Part of a small language model's weights: width 64, rotary positions.
Each number is 128 + 32 x the weight over its row's rms, rounded and kept within 0 to 255. Layers, rows and columns count from 0. Numbers have three digits each. The size before them is the row's rms in percent of the matrix's.

# layer 3 attention query, 64x64, rms 0.168, rows 0-63, columns 0-63
074:128174106115140160155195087104148164148178134079155080155086115107143195079111161092135152100105156148161148126099084116135156120117131124088109174153138140080126164147184095178081162156127183
035:175121136089094108151129113123065112181159074119063168100174155086090120155128131141124139124132096114106137153082157160093096135119133135176187103120075086104139164081099117133063121099124062
078:140093093142141115144094150148173063132104072146110188171125114199104050086146135164123148178148138180112068145154143108127090154149141136138100120137183167164138102122104135070145133159101105
064:158142206193155100060086124096172133126119152162115120088122146139128125152059104146121123158115136126133133141173120108094182137110152172104149109123129079102085073096111172086119093060119090
095:128110152178133143117077146111118112086090151148098164059121088181090070123142125167114122150148116089098103155183165128146149106156072150142128092098183130174150093152076170059161111152128135
100:159102203096152122124080148087163100100083143154164182082118149174140086159122074154120125136139131100110101185125136133122146118141124121127094071088141127123124084122049174075133076115111079
091:076136107156152161105143115127094101132141153152131068151110163152112117087133178149075069199149129175124118147144152138160122130101096101154169127142111144161134134072117138138072206195171078
106:105115184161116081167101170172161134101070120142122149119114090168114085174142160197137115124154108094106140160155136127101095107152099143111167076071121097211124117107084144100159171099120092
071:100175122113132124138162160162122126115107150048102134156133145096144094114130140101165075192072103107154172095099166088120155163085081135148117169153165165121090125122174156092146135197158079
160:116115201160145110102087174119142129099098122169097161092140139155062089181092139145091113197157107078086111129163165107109117113164131158152150059082135111138144110155127179117133087120164089
080:138174100091118131128166080129086157171152132099160075143142142184134190138140171112159166139115187151136119134092066147136151100170144099143174170175105167055116149127114055105134131124154123
105:117157174134170162160149101120140083082115150118125129165119127066097156089051164139096128106157076156099123121127114088120114084152089151145081134114152145132070151094224150110113142188145121
102:143117124157118139180135130161088135074148132127153103129143126087138107106190153179082122065157150106088164163156141199142160107134156180058128122123129152110134121124103124117225123135190153
094:091093118086148209131104114126162132133106173158128125156162155075121136122182093150150086155146209181126129115084103182139102172143147127109105147144139110110124118082058152153099071132139083
108:161115159096124094137141102211130127190107157106128131189094146118110132187116179108103149152063130091128140111125137128173148235107144067130145120114175108081139136166138162148129112117142106
101:069112147136146182108165112093119160161129180148170146130125139123127147113118097101127093116192152136157092147197128157154109080126154203157116134106179125113098127047137125167086137127156199
163:126079174165127126146088155144147103103080129169089156071143119139125046151145121173137129136155141110094116139177161125124113134148117173128136058087148129174141086139094192061182101103143094
112:123168060102120130126165091103129139135175132106159089194112131107134189119096164103127144095092116144152132121075088137123174117105142090125126198155107140088108164129147069211099167168105156
091:170125150109129113162117156059124063131113138169138182141165150210108086171100103192133114084162125131103141170162137163107131144187169098145172091132096104145111088129123150147180104130088124
087:158083193161133077101086143140158127105094140157083140105133151184119077144138091144121153118148070116098077148159111101103136135151096120145087053113132106171167077159137195101142081111099144
079:151135082126145091163158100088138118107144127095190125169098127151143175160092126129122171064094111173123098134041107136113133075108146075128103161112125102063093151155081068165142155141115120
077:193130145130130099105132161162095156077127149082187151125139124143119160189101129159145071137123139168138164109140118137151129134145132133093155122103059078131168151125183101138157100025123075
089:142157117070114145154105081053128139128114091086128094147150140124139135137158137135169189084135146102171159166084121122153215110145107163122052131089194140116134105129103102157076102149098114
065:089158161103132141098128132151118107105152199141119185135093112096102111071104133117106153143119079116106065102157141158085103144125074150140065165092135128110139144184161082126226094133133146
119:137131123111160160110123120093091119077122181131189161117123072162091109155128139172107089149157103110081090135140156140158127075133030118129097150093175114107143127093075142057151112176115142
074:114147108138124147174140118152098146183133146097074112138129174122126135181134145110203178091140207101163119073123128192130090126113123149147118154145176122088123115190113104185103073116172124
199:104087161153155125137085144135118113110111168136082171088099112147113065177155106167120107138172129089099108130198178142115092133111095170141149089093171085202155081119079160104153130111112091
092:167106158157122076087111138131136171137137041169090163142107149098143130137103107097082134086168185126101165123087080158149167108103120103100169131094120144114132101164047159103160092145169154
085:061112150168097111107117105126155075107140122125045155207144131136144099087124098100146123119183149088075108179155134174132155110195150104068111148109167114097144175141117120150123108137171122
104:153175142083174144114098144118113113096125115133068115129169136157175089094138133194144158125123184076111151129124103149080142174112128101142199107152118186123155186107122164095092187090171126
090:165119120117120086160084134151133154080159114112176084123130140124162157156107129098110124166111162082124135140144155139097121124122145184067058137132090081153099107083115093224064157134111083
093:138129097139102129104144157171114132163122097152168059143153125130103136144116112097166163172131083179146056127126145108146158172116151168065096162130166131194185097101114086082114120113055138
047:147140168156114159100128107134157125094062103146147112161215098118130179108076164126115175136177088197145128123115117124103184134157055092087119182149183119124140146121116146132088121103097128
044:139140153100151149082122178122131164132206114080108142111096159108138116117140133051153074080061153063119176093120102194144131139101165133127146120141122147097117136161179128187138135139121179
085:130115099176153102104119110091136158112107127149187151087105122198132084104143119178103115156154187154103116152132125105170058121164134173063148080088168105121167094153065103133090137102104133
070:147115112142130084108096114136186113080110133168096141138145100088149085110128137106119097164140145100077168101144125067081132157164036119085098121087102135140170127118141164100115126044071148
085:198089161180131076129115105131114134138108187154085178119130155172117070158143098123082116124176099100093120146159205107114080134123119155110140069096123132176119102124107176103189142124136135
099:118110155154174108134100089128140127099132122198097164099088122121067060137147071167124092135142122113097100165104149089147102134158108153094112082079101090168159112084117128093210093096140096
093:072138163144149209072131164115068106157207121200090138107131099103121124163099159155136071122107113118158097118155120123129139066097140088152159131142138125167108162124126063107094125155105142
101:131137123113167180176095135146150099170166149138129170122095102134135102107150185134109078132118089088132173102208189067121087132084114175161179142118097113184144140134170139123172126091100125
075:123116128141142168135149111096151080130133161108126076158091157132101103088113181119056064169114102100175122197139179116131144092147101099111204136115134148129127151118060170122162146190109125
130:159109141173164097085105126111142122118137119139087142074091094144075072180136116091114103200159099072079124088131149089090088088142057137160162104084182127139109117117100163094114138131122130
070:150118094130111138136137111127136102143184118157123132128157062155093129145127144108136183144127070142094124118125111136128136144179096182156061128129144232120090071125094079126100168165051138
108:091163171149155137127151098131197123076124152093077159093094106086112162115071196135091109152074135148074123168106153112129142137142114107125161131122119158138099093081116116130118191190069149
111:071097131161104100164136123161117118139096182136135106101162145153091130113193130118101128068117147156116131139207141176191154107140184161080146171130124078115129109114105177125188105124176091
106:082146085104142129085147172097150132169092157181112095103112131158174128166090095174134092158152138119056123130117115152139106127085129102089178120142055125098103111151194129176145167167118183
093:114179111125127173120097140159136115095091162075195073103109132139118181144172160141109144151139134137149171099136078094158107199101135076106170170105153104115130141102152144175102060096149173
091:116134114156106120200139142151097108147138131183141134099105125063115116160103159120183116169153057095160057148128114160154112121112184122053099103131144115131075098101090139075108164092104147
113:165101176165123070161100133149121113129098157138083185121105146143106073133176069152095090180176124126108117126158158107108086142142145129094165081114068083150174117136113167095182105085118154
118:096171108067117174114168123123112146161173093082182068139156117085125180108072170096156161093118134163169140121083089156148173106123115124151094173174159152115101158135142092159084160150142131
089:118102134137157197076140154117196105104173114094117145128129123114071140092120157095141074137162063116100100113108060097134107088126120157141086142146111059175092141152167107113152188150106152
103:216075122187137124122103152183149089088080125144074157098099151133126087108159112129106084145132077097095089084155179104066113126151115129125131124103085113149152100154110200125143141102134113
066:156208138084180143086136101150102118124212120104153100147171101081113165089103164081115132118141089131116159119102120151158151093093108115138121152157121150093140194085156085181146121178156141
090:069153181052147111092154164120066159109161171138177132153123138145124138121119107137164112158111176168118196172112073160129152093170175130162119142172128136116162157115126124100197124143135162
104:079145134116133209104158130095130199156117110106183126092152127099120139118085125068161182068108115124155206125121102141152172180153150166137145152131167178141117160149096104109160148131092140
085:099114115117141128127136148153066130087094098114115136199158155131151148090136126074069095115118158146131127086129130144148058175090088141160125146168185112130073089090214155133116179143135149
128:150090188129167121119107151088105125127166164148162152109139147142090114193064056147126115141141070102147087128160140125084058098110135132118105122071103133147123076105122155158105127155047145
074:165137170141117165114148163126174147081120110096068074140131150157087130123172182192105123145162134126098157145125143162103079117185114165133108070142218149147117086141142154155129138180102100
174:150103196121161115121105172153122150065099138109086175111101127151102092128139116164105051184150095097098120139166175102129122121135087169142154071090130096201168118108139185118151141111128097
113:091134145179104162101124103130104110157164150151100174129109077122123138108096145064086173194100089100137114177115125127138206154081096113160146119100177134101071108134072140138137075179130136
104:108149160143116191097133155103134085086178130203119195099103154107120123098105077065108158145158094132147133098129125169125171165128153130112147122106132149158055144140152094176134080063125100
096:132181122142140076105135059156119178097168118086156100142142121127115091120154113141169167200134145098084149128104130072143103203085131093147153152165100114116168123073170152081125174119146098
107:118119107090153119196165071120164108091173136142114125181184112116114158124101209145095111114115073128172080141165179098078079069150131133141120140138136111140099101076175141154103117137114150
095:091183143157141144098152154160171130167142123152147170132166163117146117131096140102158192095168116135133076136142170161182056065069168156092135128105148090195092088100131130145113136128141152